config = dict(
    n_layer=8,
    d_model=256,
    n_head=3,
    n_kv_head=1,
    head_dim=64,
    d_mlp=704,
    vocab_size=2048,
    activation='swiglu',
    norm='rmsnorm',
    norm_place='pre',
    norm_eps=1e-05,
    positions='learned',
    qk_norm=False,
    attn_scale=0.125,
    bias='none',
    tie_embeddings=False,
    parallel_block=False,
    extras=['some layers without attention', 'local attention windows', 'shifted keys', 'gated attention', 'hashed n-gram embeddings', 'a smear gate', 'capped logits'],
    init='orth',
    init_std_qkv=0.0208,
    init_std_o=0.0208,
    init_std_up=0.0208,
    init_std_down=0.0,
    optimizer='muon',
    lr=0.0054,
    beta1=0.95,
    weight_decay=0.038,
    lr_head=0.00606,
    grad_clip=1.0,
    warmup_steps=200,
    schedule='wsd',
    decay_fraction=0.727,
    decay_shape='pow',
    final_lr_fraction=0.0,
    batch_tokens=[8192, 16384, 24576],
    seq_len=512,
    doc_mask=True,
    train_tokens=183400000,
    steps=11340,
    dataset='wikipedia_en',
)
Each number is 500 + 25 x the weight over its row's rms, rounded and kept within 0 to 999. Layers, rows and columns count from 0. Numbers have three digits each. The size before them is the row's rms in percent of the matrix's.

# layer 4 MLP up, 704x256, rms 0.145, rows 386-494, columns 128-255
099:453505503472509485489480547452474510479540476499511493472517512486521546519498539467512490517508445499481469488505472511481515447492495479513471510504466538514521503495508521527526521500518499490482457488435511469477565498491487537478480502477499471525478549496534531514474519512535506492466527511477501504495464528518537509495461482492475472533532464515481492529531496451493467490499
117:483509510528473499471504503498512523514444519488531516481493500542461508508502527516511504502511482487501536511520475520508461490516533490495489521506492444478508498518489436500506535488499514554472522495453479476548487489524463535507499498496520473511508512472506518477503490511467451496483508544538474518464475465561523499439476497500535482486522510504521494496529480533548510511540
112:538475508493501526543461516504520496496468515527505479470500508505504458502483499513560492512520481534531509501525531486493533511501507477554491510480539440448504520497502499500539488501464526503486519510478548518453495496499525522502505493526467498499479487464540519465509511526481519525474503492456489461491458531484515457512514519493540501527509498513518461498513558540510505543514
094:530536545465498486456519527505494520473508468560534498539513509464492520529485496458453515492529529572549477532506546513493462493490437508524471525478479540495488465511493495454539559496477443481494498523485525515489528478521491475487483539529508504524505512483520452498524507479507550540515477519504549498471487502497504509481516478512489480524520461502503537471526520505519479513481
099:488493522509482484499531546527460525501498483497476487500478504478492495486493541505491448470515509494462501471488504498487484486500448504507493554493463515556503510508504467476456474498537451472491491497460497503569507536541510550487500493495516438511507473503502520487501518470505510470492497503484510503504465532513528473495477485462423512523497528503509486478473504480516505497453
101:511495490465451547487537495508511522560457520500483480471542490497555508499462485497513495537482516522505528479488510514502477509485478484523490498528502519540497457498480462488507488495480528510509506505486479498484498520511507514468533465453457511467485515509531493487478535476476501495518499498491508558514511527512509497472519543513458517467534525486490493481523528448530501533492
106:486486508488501481515494485492503530549489473516503496522456532503510498514484532515515484463457472460530488508521529493522494517441532524487521488510496478528533539482528496476555509495486498502483539460442483523490522485458503534499496490506542479449543504494517494499520507518500466496462505518466548505513526527557520509515476492511502476542509456486489469497464538472490523526481
118:484523539498507514481491461501541524550484528511509531517514522524486499492474463521503521502505456482488458487521512512537498496533516529527492478505509480490500484500502487516498482499504492514514487461531492547520521526467577522534465483484523482538519531524520543571499478543495540488514497507530490528520486452511514521489544512521521506508487518515512501492504503472512527465522
104:527498477572475494510498486481525486462499505479467488459520526519486482488472468504500569488556516515496472520533487482540484489503516500498503512480539518461511514495515469482508507486493544516474503511507524473532492425541464501536483428485485544468491520481486471509513480486527491471520516506528486512506508496508515482494499539497530502517490526525491501454502506508471479504504
103:490499530452513506503462545471491502555519488524492516510445499503497504517474487507503495512491537505541533504513535542527515469463522503540518562463482499484481488545523484454534511507493504498460510542489487520488513519535514480434499541528482492535473501512524478536530474498509504505530503463482510470510494504497530504532504506496511453576533493477489485486484527543532494498534
120:501488511526506483528557523534463485506454514516478497484467505508499514463488482491452500493478493509474504463491512535464511536511528514479483454495502532485473516533468500542500538546463552509501529511541506477529515535517494539485489512553504471479480454521531511482493495476464495500480507518472515483517525482461486486478498437454502512486511490512494472485494476525519491517540
095:486463500484489551523489526560519506469437521482494486535527526504494466479514510494500526489495541468510463497471516479458480546484518538517561525499500480492488468547497500443508497526456521506492525512474497454502460510493505496494503498529509496489521523500492503513525468515524475465520471468531467450535502474499547519488498510501482503516484495518543510525450506511482494491488
098:465525530518460489485476488485519581512517477461502559472518500489495501497494526510495491525502455446468523502490523503512457445464515482475548510503535510507531498496503517479504472505503512504525484480468473490506486492544482489494486492464501507471496494476509523509479479536502491464507465543516483468490479507472509500516471477546483544496479542507509462513497535521516521491487
101:505450488500525493501531541500487488525494507498536480544513522495529515503524453558493517515482495472488459487494498507502525479549512552475525453499505488550495503536504493519474513513472523498447504530480500484468515492521483465501464521487480520496513499476512495489435532552457527483526496473494485451469507502497509486517543490475539490491533503479479510473477472446494529564498
074:502518543506520462461455511521448540522514502510479514518496479546510511511477472509489512511500498493454510473543499517521493474525502502510517484480495507506518503493529495505528541520536510456463494485489464534532524501494507524453473487473475484500456494532445498514473464495491531530502494520525477506526527519509506471507511456463490515495525515467494527518491517506501496501525
093:518489481510508487483520518486468480461479488475485530489535500499501493522492523500481479457462466452505476452477492491489522506510494493457543546483488559540517531475492488546517521528512460497471495477485487505492480465481496510538533500458518531516531500481482476511451483497495485485492486474475482516517479517497494508508489502486536474482570497531486545521497538497486565488484
118:500447475499471491486501502476541483469493507500545526469494486491503521571482524549536505481530522542504498537513439485509486475518527477449545475497538483543525489491495539443500488440461467532529520525486497518502524505505470478502485493514487528496508501536525500523560491482524492504485495477555542532497491477506489494464480486527507523506508540515504476521482516476485556557506
097:488473526513514500491520524500515529476488525531482514492550454475521501529489485488492521504482489480539492464501548507500515493480485524499475509485511472480508525516521545554474526529491531529484479478539524510482543525486526506501513466486523497533534464488485491540441472528535500491540517470495487472517504489495530496541520493470515494492532520440495475510499477536493531524497
102:515506498502539472519471542489483469495519504500504467545487517523485522506515514519496521519527490549502498522555481458537509528505454458494554535488532476501511487494499524471459474520529466513478531511480464557492520464503457488512491524502556445498514516489467507476492517492467452496522503495525499506503497478487504488538508500498504523485554522542497494478465501486451449473537
095:452488485510505494471512534521484475518500516521455542482510512517485441506508488516496509453493438479479545490452514480490457532469492493564471495473497520487514465491456510492468508459524502527461479490484502510520476519512502460485479452476472511505494466499475466455498487518498529511468482529529519516489503506497472495523465516525504514482467513479478494511504497453536484444519
092:482526538491525473490484457475516498525483510516528496518490485539506495502511524467481482468452471466467499476507490526503507494489503532486504486436523489499515487494507490508500508502488508520484512476516472482473504445511492475526475422542552521484475525514513485497486468488515538533545504469519528491469480482525519549502489467489524493494452500478489494514510539496487521520460
077:496535498498486537493485514490495526503466499487491512471529481466512509472483502483513504419492495506519532502528502514453507529521560504501512508480446496525513550449537478539528507521548545425530513505457503494478517507537510466506525486471502518546482491542464495504523467491512518486498496470510532481471520490445525552503500494517469542489463481489521518456485463491486518523499
104:517526488537543532536477464484536505471459557519465479495520505470495516551532516481516530476495569498474516513491526489504518499530501477532478532523517475533510430501527445475552492453530498502524508528490480493543513519530439519510444529497476467508476475458519501502528504474492502557511480532497437447477507522495465480497505526458479507486486517470507495510471502519516542518512
096:495504524421487448483531487492483474477460475508518489523453513489517497511482498517480524468486489499514522561510503475491503514498539479519441539493515496489501496486471546510501517478518475470508498465501464500533489522484489520549538548515514495467522505473529494470471504460501522529476551505464482488479485512528467528520542521460489501505497460499508510542496491496464535528497
071:494549447458443467472479512502523480501525538512501521504461524493466510497471499489501523479500497478507524526520487504479518519515499541517503515530515441530499506456518517524539462531533523480515488503475523478527486473493521511528537507476493484466535492540525495479465530544530510481469512516491481495480472544494470494480506504454464537460499481488550514488479523525472510481467
102:490508530485491492494490513504516480491477503508477549445496520526481493533523487487484492495495549458541481533529502526512524469476479516485518473508507508521523477463474500554517439500475490513512557475498515492485533466565523449486466478502506501482480524484450464501486475530451496504497517451518471496488513490490479488481491544495549486486532511557512513472488492538506528505505
101:519540506502496502498506498492508487525493547471498480464435499452553524452508504466497527513485484485481509532475504503493506494534472517506532501485501472492525492486479500486471488504478474534494480530485495524494529492510524513497537495499504526503506532496521514466477467423440483486493442458504531510524449512513499499526500515497481467538489491541520482490514485541535479494531
099:473468496489500548502529489526502558471508525497503490506518507474448533481508474499528471473554497512528501505511465524475490514486542519486524520492528515462495519517569473500526502482525473515532524461518502521484531522460488495510550499511515497505487464520517477491529522521464503521518478527513514526491527457508469529513494502494511503501544516517465520442481479520496475488528
090:479467521489510512526463528505525492506478498491496492492490468511473502481520459525518443494467504501485493521496513498512523499481485521521497515508491511512482532514474489543501556476568526459506507499504446559476510517459479506457480493488483477497503435469485512464494492494526508444497548518526491465496542506528463520484465505519515478482551494493460490491454469472447462485555
074:468487545479498556514500500501519503515521492509474513505466496518491515481508475515513474525534507537490539527514520532494491466452572501500478512456489525510484504516503468515531507485509508479537488502505474503520510477552523510483470488486493468518491462500476501507510543506456482463513517521547514492449465474470501535484459521471454497510477544522525511468512460539534485512528
104:471495484512531547463547466527463505483516473491519479516472510523463444480471508476462530531493455487479470487501487512492522567492507485525497464480510505482509453489498465467501485522481510492501529463525493454517529535468517518521507467495494493448522532508529506521482502484444470498492483494515460491466482502514521535497511500503464510509489453450496522509492487423505480532485
092:519474484512473496506480537493471436532516486498470498458461529499476503537508484468478493499481556460449532499538504510518519525479515499552538522485501483520478465481518479516445495544514513495522535562539477476460499481472485474499520473506504519489481477519483520541450470529486474505531507497494541483488482525482468524524493518500552478497472468480491494479498498480493499462585
098:427524439523516480508460512489497512517512553499483482522477533493485469431524465499466502508492447500481520500528472522456494460480505480513511511497520491493490527506503534507507497514498440539501495564494542518491490531496517507463516509501496490521474473505481486490501488514502541509510534488520534496553488460530485498462479474514528519500546443493470500498507522471485484524527
096:498492519483509522490479516552520443487498508469481569456503481542484526531444514520504533465489477492521534476518532464483534497483509509473482520499508476511467521484452505521509519478539497488499496493503529460531547503475508484516514505531503513518529481483490508457472491439509501494523504479489509525485513505481543512464502537502515556456461467551500509490471487488465502526473
125:484493476492470490528494508531537451474495520556512449479475488504538485458529482524503482471543508515492466496558482493542521496471512475512522499496524482499501487516464474518481488508484534540484489515502537517478508488485501483505511494498449440497524519474505525492515509534477472517501520524479485472542487520471526524472467492481513483517464466506431487517474471468527454538547
096:536454495511500494515482487512459484506464538473512514458518489492496545470477510500486493467516524531522526525513531552518505490481512473474488515559483543464449492447483490511491486502522503510473466487493503475502512464516514507512519424510476541492475489554453545547484475543458516431561549532511523496497494480492500513521475458511524484488499520525513503541489457486501488488492
110:548500518514509506500473502515478532526492480521515510485529491474518490491473467505510511501547466503506517489463489519457506483488493493532498487515515498491511521479485523530513502493496515446462449461523522518501465512524507502490501506471498521491499555507514470520502514506494447516489519466433480478492499483521489463492495517490472444496471505459497443543478520513506485486452
105:482529490501479515456472483496462483474504497476505507538521503466519564458468504480504464515476475517437448489500494459471489487535493542507540486484521494488494473520555526521515497505450486481514517526550468493499506508478482481486509510533465492543484531521485511478475513524475496464449498494499419466536512511520542504491479528476508513481477487509500489507495518517507524478471
110:510501492477519452485499515542482471479463505519496497479538525514543469478483468448469485542513520537504489516497485513531505516486540496506502523509486499570496504503472500497533502517513495528478527518515524507522498547520429500507489514466522498530500461475499472518514488532514493518501506556461528535534511515523527458516466453493483490495500494514490490479519472522480531460537
105:455505557503476499560482477494492510505515485507524525493513481504463506478525485469482515523466470523528478529526483479498510506520487489493458511536486523519483525419528500463535514480501492498542559471482530490513544478543501497488501508517479477484496498505508489475477505451508522507523499520504462488469478490499535482537517449490519470498515496499519469487493542495506495489532
087:507504529490487498519487538550532456488502510522466490475477524517508490485528491499495494460528525496491500502513501543557507528478433500490486450502513469479514515529513481501507492519530524504537502466524533501486523510514565457494512511497518543525512487496516500477469479509522514550525505467476446527447539519496470500466497459491479501518457464487530571510480448480524456489540
076:483453522479516462470494550496462459508500495510539509537535520524532553507453507503484483496447513499522503494488450510516504457493508536490471445509493509529479524475471497483494507472515510471497506548554507510526487518550516518527490499512510508500523528495553454480490502471553505469496522498530494518497530470514496536506488483499460479510529495515533481526484453512510472490483
102:480515508486507493476505498550449475491518503527495494508502521489469470516497471464443507501481501505488517515555526483497490534486539548509511508499500505540490490535481513502504531504460517526526515495500469485530518463484508478490541473488470505556523492493508482482511510529473459513502454536469482528508508512505494505511473511477503511438546472492546477483499478441514505502516
114:498491506497460499469504500496483507518459555531483508518544471472502479502497506541489514509523461462491508513487538517510458518495468464527505503527508466516481468496516507484512488473423490479530503538488477455521474497510427538484497506496463474502463499431512463502523480469499486541488493492516516523494475513460507477503519508505503463535496458493452475513521512508498497546513
100:505491474521476490511513495538463469502517511508470515556524480523499502501519541494466463465459472495473514494478503522497506526482491504496502502491532514548494487532497494467483528528475498490529507491471496484511492499535505544498522498502474558490484506493493486458503527489519470510540505469464515491468525501542525524527497449514486513502489490506516552467483473522494507557542
101:487497513501487467492510487492514535511571450479443525478517533491485497491473519505525512465499461508464492501462534482469508551476461462501485516478545527493483471499565478488534533416525513536468484523474530468484480504497540495507515485471450516480467500516455502492484513543495468529470517475513514536501511526515525479468529504505494456478504475532532510501505492492503468523513
097:516534547504536513503470508449512487500497544493497519539542477531511477525488439460511511471503495492520507499467514477509495498505494528493530500464468504508538449474518500508513547512495515446471492545488476525517460496488555534501482479525518503505488508472497496478511490518488539485457547517517500513549476482514479487513453523513538497525514478510488492473499477504554536516475
100:517534465504520470501486437518518501501527522519535493517504526502450456525495529534494451533460503505513467527569497457528503483511478465469487525493508510503488535511474497478503511499492492542516513497489477469484494532490548525499526525498512533485512511497514506476499504492507505495528463516506517498487517538469517508466539461498529517514443490512544469467561497548437511488483
113:527559488472487535486516474547506487511507492522499505514537515478485499518508529475487491542545486487546538501481490503507504551517481457490444461477462518492524508496482473476489533495491540436513504463506511523484469550508489495505523508469479502497511511505507465461455545476478550466528461505493473484524531482477512500484482526521481483433496528498514479574485488475526468491519
095:503523512493413500555529514508466505524498505549539527496483510492510438457494506475481456504537460485530477494528502501490484476485527504552433462509508472504516496518523511477496525518511486482511487528485510432481495504472485505484530493483519531531477490499527451496518500492493524498484507524531455483530549475527487517503467470511486485526496482515497521490493483497502502510517
103:501550518531523496502460511528494530516464501463533508478483493536516531498514536494509553491530537480534523506535454503509495485475537499501490521490463474469542494489466472527527501483501496493524506500484500504499502495476497519522476488529502490456468537425509489517456515474469556492500499502521509538477489490509520511510519500510475470540456489536516476512536490517506509478526
094:507471490487522515475525493492466501512511477489526534501533519500499517504443528455528487524478528501483487475460476513471506504533462454472532454475465462507520518531531484486478471503534467452470499506500490528511469471553504587496497493475508496488493548521505505474489510509478529530500469487506519495470500496448492514519516508516493528486501508503486506491459463483495544512519
132:477490494505501518500487503492564511489497484508483503483473481506529504526456479487525481490474454511501495482523544485485471501495499509490495511473508495477581515483481521514543488525498557478533493507514506488494549487530535529471486502544507445480526515510526492511488490477517499492521523454493516505457507487484500507501505508521594492525510495524541537507502484471501510528501
102:540517498498539548504500561479507431519474490487467490481492512490515481542472447457475495506492476520495487491534537486518473507511485524531506502496477545543476505464516523514470477494510517481471471490528512478535478532488493533500506482492530465496526505548464486503482509499491522479485477517510445539491528502470545490536473521516517509504500512494499525503493513527486454515507
110:516465468532516524484510538506558504515503485525488521476506517470482510481484495537498513500480479526510514545479509537493496505465499529534518534497509462490451513484488485464501482525483532474497472471497536492498508511536472502522458486489487449488482464500472406491493478541530493524524509485530477509484514533520497525442479499514489518499498536509526518528507531522517508560497
096:483510481473490507463533467490558510463520492505492466533495524504481520492459497461530514491527537522515531513500531530494461493517475534523467519530480498512499487507500478477498484464470494494490526522512495502479459470463453526491463454528536480497516477520495508518504482487486512521482503467525486550533540527543522468510506485478456482488552493448510490524501496475454495562509
094:502505500532493494502502505479501506530500504515553457544467476524512497517504463510473500502502485467527520470529501529518505476519555532509447485454489526499452511523492510488475522513497470492475455514484526497522504453533510531477534505501417496487465473504482503484504559539492460460542501472481451520508532511480470460517529434446524481491498523492524519477498506533516499520477
099:526500519488525478482530471493447520489473517504495498520465486490517490508503489491478499503525534504516476515505506479528499529494513453543487521506485501558457575477495492497486440464541518522511520473468494530455535517464464503504543514534564516505501530480549485479521522498503490513506476566484482498526509496537501493493512473498490553505502513474476462495518517496509493504490
099:491519551499533508473493501491534493514527541475481515526507501472453516496532537502510563478488515498528456524512494486542494458507499480511554523540437485471467493525495489488492465502533493501501470495510469537479553492488484507501548512479507503531502483518484490447464533484440510500456472480491520533509510503512518471483536484553495502465485508515510472495500508470512510471486
100:492509508491476530496508514495466503508419469505464498541514488506499447531500470470472513532513503488484510521471471533522495486528465480527492507512493491512505473506510488524514557468485457507489466491516511473447499485499438517445500485503515482549521526482484496512523535433501485487505515528514456512545487465560506456559464505503462491457544547532491540507529516469489525524514
100:552466510488481524491502521484466514493508535539517483519469469494547534505491479508528514537480533477482518530491518516460525498503436474524544528513513521509480508527492500494471476509475500514505488495492490480511529481482531535491532488514483498514480526496519561555530461555527476507506473548478513490498460459531539493506498484524502553497502464526482472556492471504491486530533
092:490463547486511511467507506509501465501546475542498509504497481515496510461517520506494445522485531512506500499502485486526473491473506505544540470516516509470474487500455507498519478477514481532482520523528485490463508515455507446473483541481528465455520528471518501491485459545457502501502453485528511475487515478506491520530489482468496479524491509498467523505540526524522481470497
095:495497494497507519512489498511484527513477454493500491487489473477477492494482504531514515547518493462508535489508524482432489490476519548470493512542476520476498438454463502534530519507509526461521508513509500542483519503527449517458472495534496479460535498519484529507492505485502527483500505524472494521521476515490515511506482457482499538520481540520529486492479476503479452508496
091:522541464454528531521492558515505479512499469476490517493493524499516483467529501508493516464473516508476503466545504517530488492543502506482471480491534505500491508529525510485512525508550511515505476470490540503470493517473441473477507510511502487485489509471510497523525534512532503527461482505532501531495482527490498501529519456480496532526508507512536507467457500495522520501522
118:509551493484533436485514453490486475524537509547508514501464489463511488514466542485512514459468513553494500508525467512469509482486482512525483511482525487571501487505448487501520505470497501509525490569522535493459497509561478507556543497523522502485452466524508466516471500454520519518442467510490510494484465528521512513477475478502532464488537496477475525468505478463501538534521
112:510502506480475535473492508546488493500495522500527463534491490532523463518483523512493522561540490476545485523511530463528510467468482522485499565497475472511481510528523455530482473532512527492498493503480484489474515501494511511461498477455528500548503539510477478457485478471522486540512448510537528487481477500510485500491518520478504550485554520513508487463521552526509479476475
098:504480470475489488500521542499509540491469495472493508500506539488514491500514503456474504521461481523526463494517471496486565484476546526507483503503475548550524484475527516447523536523504519508521508481513498480523478484477450476508511488493504538561545469519507521459526497488467503467499501518505490471475530497515516477512469533496456524512524507502461445485467524534476509519477
129:490491526479510520541542463517463514489511502532521513455511476521497531472511515507505471498530452480449472496455476533566506490505535489511534482570533507491535508469513484478487539516511517491519496457510519480511485480527473514501506508410507525518554498462475484499506520483476462495524491488499478528503567493506551489464528522531505520493460492507491485495522506483507468492483
111:518518486511495504523534490439511513527470515494492507511496476525508475466505523490519494502451486519522468504503488520509474467458536567484528520522497481532480504431515507534498521483519495470569509492470455483461493475526531471517525535496524445465511472540456553523506521465494533494502514541487502482498500489502507471499533515511506508485513498466491483466526467486508546470474
104:471473468547510492523488520505521530504483517480499483484467503529480517514453469494513503494543470489530478517527528532526507517435484444473502498498479486472525485482450515443446519504502567495495466502494501509525522462516490487486453483530484512524485464511461492471484443534507504509509512547499538504491473528534505481509485491506501559492522492492504482494487507489514495539480
070:508525510480495543507521493494581515525500492502488490534530493482507503491504519479461496501444466485495528488502527503482508515460512478525458485497492505466472534506504494515482520491497506509482512505497481488499530490537506516464481487522499464476510492545555483467496515498539507494484426455514553487514499471472477499510515472496482484476474509522534552471519541501481487486485
097:479510532452491505455454517539468502501482477511440523473515459449475521534485511492506457548516484498486464519497535495518455520477457475517497518476479514482514465472509514526488516496482516481508502473467530502494528507479515537507503462527452517555559525506482514483529504511519509499487497507505476476495499490529504455514564463485477538473528485567483515496511524500542533494460
102:501476485488508472521489492500530522527526498524527512507526491524511498476507512539515503467494567493501471496522474497518504468477495516509529471472466447460472526494472517467477526530530503475522529526532504484520504515510492497482466471491489499512496488540510464464469478507459468552486503504519516488487503515499513527479523450485508484494509468489495437505481479472513509521502
101:479497446549473512474487501484537514467533473523483504545475501497533539509522495531466453483534476539453524509482517516475467465489521498519490512546479511504483454540529513488501561492542489515460499451528530521490480508506438546499513519502496494491533517503499527491506531494544499496526466527471513499504497528476495469539493498536470526472512494507494490488503538526497469482504
094:471495533533505500520506507532450534500492546538533530483444533501480484451484464470521527494492504503514473514525485470499461518531491500503530479531500513498508498498455512491481489532480531522496515521538480516520469508489500498521503515468516543556501547530527540558522546500474529516537489512566506485526503495501503477478481496485532505501482518510487478515495470500465498498526
090:518502539485574507503537498500505505502499512523502554497488526460477465499534512473528501544496529504484540531467492514474511477496458509525488539482490522553476523447533497518490496540469512490474525526458521496513539479516477471473521475509506489468446472496476505500525492514525537492449495527505472509455488525476458473516542530520483480487472542491528494455505520476491477509489
097:475529495530496482488471491492512510489472500488476497541515496515532497505531522526544464512493493463469518493488502481512479523463546509511492507560510474509509527523522476516499479502564473525453485488484489517511539477509472529490499502437456486466478486540499491490470497444506484500510493545511510489502561510574499508499500503499504535536501550492518472517504484480469479497495
102:454492504502519487493544539476520472493485496502522495514493489492523505503492508512523462483500531467494557509549491499479531464487495533511514499511507447516447549483545481484533494499463504530455523531526523552474506499523460479511492526530493490557499517494476494504539484494476525463496492519525480531502478494542506484490491512511540482532566488499485460539527506540514476478514
107:476550521489514507556488478505494521488490450515473478511503509499535485499483498476468467540507494468481482501508505474502504512508521518484530497507472475512499486508492490527520519489483523480459473524524515490456524526483552496481537488479519491518497528510541502527520518482487463487492533494478475489504465456497511503514553460477515468510530519523508453490489457518517524444533
103:520487478486522476462488454503515528477507519584548539491517550507485514533524494502514498454471508463524484522472503522494490535512513500513500518514555478502474490497497574533457513515483485473496491514495499512498475525512563510487488507475475523524459492477481458520481529489540530522503488488513528538517481480487508492534466559510494474480518498455491510490509512545478427501504
093:555521529446508455454445501485507457478477458533469514493548462505448446505509488518494483516524498468495516523506502536513547497456538493530487476506496543489529503473507543539549483498511521481508457479501442520544511538470492523502498486472507475512541469516470498516471461483509510491509518537531495483596496500515489476511481507485477511518470493487487541522499490516471455482476
099:519500521483464517550549517472541514522509467491497519531523486492498489483527502477529458506491514481492489517493524489547473543530554496494472486498486476532488526524475504490474469477527489515462439514579501518508509518511548473473544482508493484496562494485489447493520474513510511494478507483476546558512501492488541524523467505507503497507467460475504451506554534517497504465525
112:496525524514492513515506464493454477538463507503493504530537470471452465521512514536464471511491524469507492494483534515508510533467528541515486509497505518467496492533473513516488455450489433501508511504501460505466507503498515500483488479484506470484506547507467434518505456493499545486506484511490533501515525502472519477490520512490476539477490483522507484545501451500477521494446
102:503520496527519525548505479485471529513561481553524489505466478477514517522491495507503531491476545487452509450502520532484533522517505504499453492518516491522466477526456485458488519520505542486505477536484508497468475466520516513513493497486478529492527505484513504504558480492481463507488546531472531509469547495485494525492477500460492485449457532525506511515480472474517481526503
099:511538519530510503510525492489515522543469496459504528459498511486510475515522532497486477486487515505508500510498537518512482483495489511466473490509462540504525499454518504467505494459509462502465514512509567517492453520508475508458520513481518517511439529483536531531503477529497512485496471414494461538510486482495519534473548474441518575510467483466516537487517498465491503515483
108:500501489475490528451429509489517536454496499466541484504482490513490493495535475501482537467557524500427527486502492510482501487516543478476498506502513528510505517504520500460476504515463461474488484507480510498516511488502502505514537515486529521525492478500520468489532480521519509489463476511510500477518533548466462509559489489520506536518523508480533531537475486481469529532514
106:532519477546535502494473506504491529503561523495520489517540491495492521519468500512510516454490512562519476477520454516506486485523507466483514463484496551513493530498481534484489495502496508483456476457486494544510538473469500483530507497504500491535508506501519510523492486526484456449508472501532502523536503482491488560481487487484476461501508495489488465532500508518531503537517
093:476505500500472485552533480531516464523467527479500490504514468468482512464499542460472495503480532477520495531514539523481502499418473504530468461497482482510504482481487477517497487562467551496508481494525469492507523509499517466521554496482511494542524503527489520492530509507523514526485466517510474532477500482526518525538516476488506509513507469521488492510484525498507477488494
096:497485532530503495491483515480468432547467470498539525520468500517497476493561523500502461503479507464520520485491485515522490522477533489536487486507480505529527474510524467514498482510487497452459490520496505511505502510511471520529501503473551513472516525495478511517474469469533473460488501441505501518469490523472494543461494471496526472532508473489496533517511505503515507518539
111:502497475498489517463539566489480497527502461484504490500504478534473485454514502562447519508514480464507450504506511476501466490490507491528524473486504480506515465486502497501467498527478503516524527503470493492479520474483499498501507505504479502492466478517475466484473531490481514479493501467534529496504488508500465502500481505512479530517496478528500473485529514502500512492476
088:472524524540490522524463530511505506496516511506515520464538511523463499503512508490514512505485507521455521494537500500525538486501480522552488542526522493542477477505489465517507508474431538516464490499509483471487527529495506489526528523449515525466489531496536502491463525521489465469450485493506488511490487502561502484488530533454544477516497513515516485521527525483542533490526
090:544509534519534475529501502476484494550536504495566498506524517481527507469497463506479527537526539492505497496527507482473466546512521515488505495531484511485514448517456524507499523459519524523533486479466475508516486513510494528500513460485525492521503483551506498514539497536525526515493524493551512457488512507478532535532483511490534515491526544510521512474524509459477478464529
105:483491522522471514516535444497523527498524507466495496531507518502428552513500494475516485528523462497499498519506516525503510453475518467464514536486491527520458513552478504504501525503471516523500486481505496515493506476530462520469539545467498547499456485517479482490508532507485518506502501511481441561515504535504480504437493483469510495518464522494507469479484503482478515502488
083:482482490545527507492498518543498465480459504496489473520508511504560502518483489500503535468470474525464502504510496489558506497461494502504522516490481509541442459492508497504467530518498479504544471486499506521515511490565484469532469509529497511505509520493477514512509585476466469476511463487503503506527457499471448490535445502485550550509479536479508519470500522504511494532487
102:542510466534483501450478490495514540473480436495548495491488484469470507482523493522533494578514485495503477497496500511511503491495520496480473537514535470481506535467459496551450491474460514509481507496490529502494524521494467488521496530524527444484484502522510504547484474473512468503559493489495508455509521527491477526495530491493516470481524495473524544525502487493447514530494
096:514508520531475475509512520480478497492474569495515440460523493488450537523507512497550517552514539489520490501495456480501538493537486479511511482547491482499508469470475525484540477539472486472501484491495499511532442487506511434477543506450498492490524450466485471518513498504511470498474511505503507480506476521498488489453527537481462511486434503487499496561562483529499500483498
098:495523510476560489497507485493467453496516468500541479509506532440521490450510509498539497501505510496504505480471455533517500460529499466522464482537472529497493470509480495546510518492483503507512509488483483519477544504521541530538503514505539503514509507491529507497547469516513526511521452456526499505457525449510488486527502474484554501496483553543510514549516452498504518483544
100:472514513435494508540505528504534472491512523489487495482483542514457532547457494522492514529516491496522473496503533506547494455487490460493508498500454525505501525513542495533529494507480524527507490494491522508513510498502513528533516477525502524478480443491528471484510519476483504527476528500514500496479502512537497505508483493520516510463460485471535561509529558507517546463478
094:494499488498496497479517516454518554537491535456511461536477458492481495497527529463531485466521452497495509496530491491530522498469505510492545495467490487506504521489580455507461478470486470496493531472534496497497505463531475472487541480530526506500529507491502513509490515494482514483534512455512443530496522490508494482498463487474484492496508487510503525488464536519498505469534
096:504471489497454475508462481493490512506509489525455507493475476547530519543486541502508527539501484451528471479514467525528480518473487475498495479479474456480521516460475520547499533512500525511478524508514512501519477476481498459506549509520489528478471482493539532470455501506508465500529508494475510475521507505505490476471466493547519487527539545542495498510467466524457487466516
102:512554515467544540499519482486507523487461550495503486523510513492471533517540495523504477516513515529505446540522517470494529516485518508488493522453481515535518471495524517506475516497518489494526464479507482506496491445499449538492491483538521496518513561518488536455468508511483523512493467490503536517481550456539485515494529509477496485534473551486520475499514468485487514491515
100:472489456483546506527458518505481515493479541466495531517527501483483446518505515503475508506526517506512495534518527510501509515513510463525534455473476482479495473487474502478460525526487492485526502529505521514533531511491488475532478516475504459508433479505490494518514451504480557497444516457523486468517533513480487500475485515513509555492527525480503520478509462487528484482501
100:494455491500547489496458510542514485467492470489526536484506502511462496485519513497492503484504508499541543473485498491506501512496500481475506529453471485464500495486513521521496493496505465517475540514512457521485512498534517539512488475512497500491455516455462485496515567473482565512459484462492516511499500514437503465561512477536493499493539458483492507513478501485460504520501
072:473525481477502532503473484538530517469475479516516461499458461522515514514508510526515483516506488483471498512514493488480485485477505503504489528488521491481497490508519523464460478463489512510513518508509499514498473513499496488473508464493499527496480480484415457484544520456462494501555556486493505526505517503521460527477537494524435453528544477548555517485538532549477480463504
103:502429513520489529520444517534497497508486529537485514506473466460521489552484507488533464482480479433490456474526491499495484505488501479496498497488525475506521486434479502526484445486507469533454491565497508502460470473516480467474433536513495500541483504475489543540497490537499494502532499503497467445519471509489455476541466542460525534499522513503501479516476526497476498490492
105:494527498487501444513524517490490490555507503455496508481522494444522536499530445511475505501541479505519546474515525491491492568483545467499469479499470495519496483526506482441507474473504511479504505551500508475510481468514541521526458472472516546475491525536515488522550522498502516482477470486495517524504520512467513481496522514477499495539456529510535536514497474501514497499506
092:549523499477469461486495475461473483544486518466548515533536498503529484505457515539550502489505456530524501478538485462505493493509518528470485540477567492504497478481519486511506470496465518501481499496516487486548525507435524517525489484525500480498475470498530509481529483505500487471484494504497455532530455522497529468445502546532502448523538518504493494486512505501511513492480
111:458479516545505494478468478540526524516478520475465469516515458561508469509459499471446493461526532501470509493477513484520550528441479535465505479551487541504495494532534501544496486438508493462492535536452498483480484521501521491471492511538480479468510541465508496480522490464479454504483500524518498522468539506526464481510482475505486452503482503511508506477501465479481486491487
089:507430555503513496500496462499510536502522447490492470540534496474523519505500491456483512478501447504460468510510473531516487486525487520480475530480526527515500511496454511514485510498506466494487482563496543539487495477505515478495471505495484510499473522479486524504479502510528434525530491498486531499487471480451476472491513512539464490523481455487532461532452515532489551535478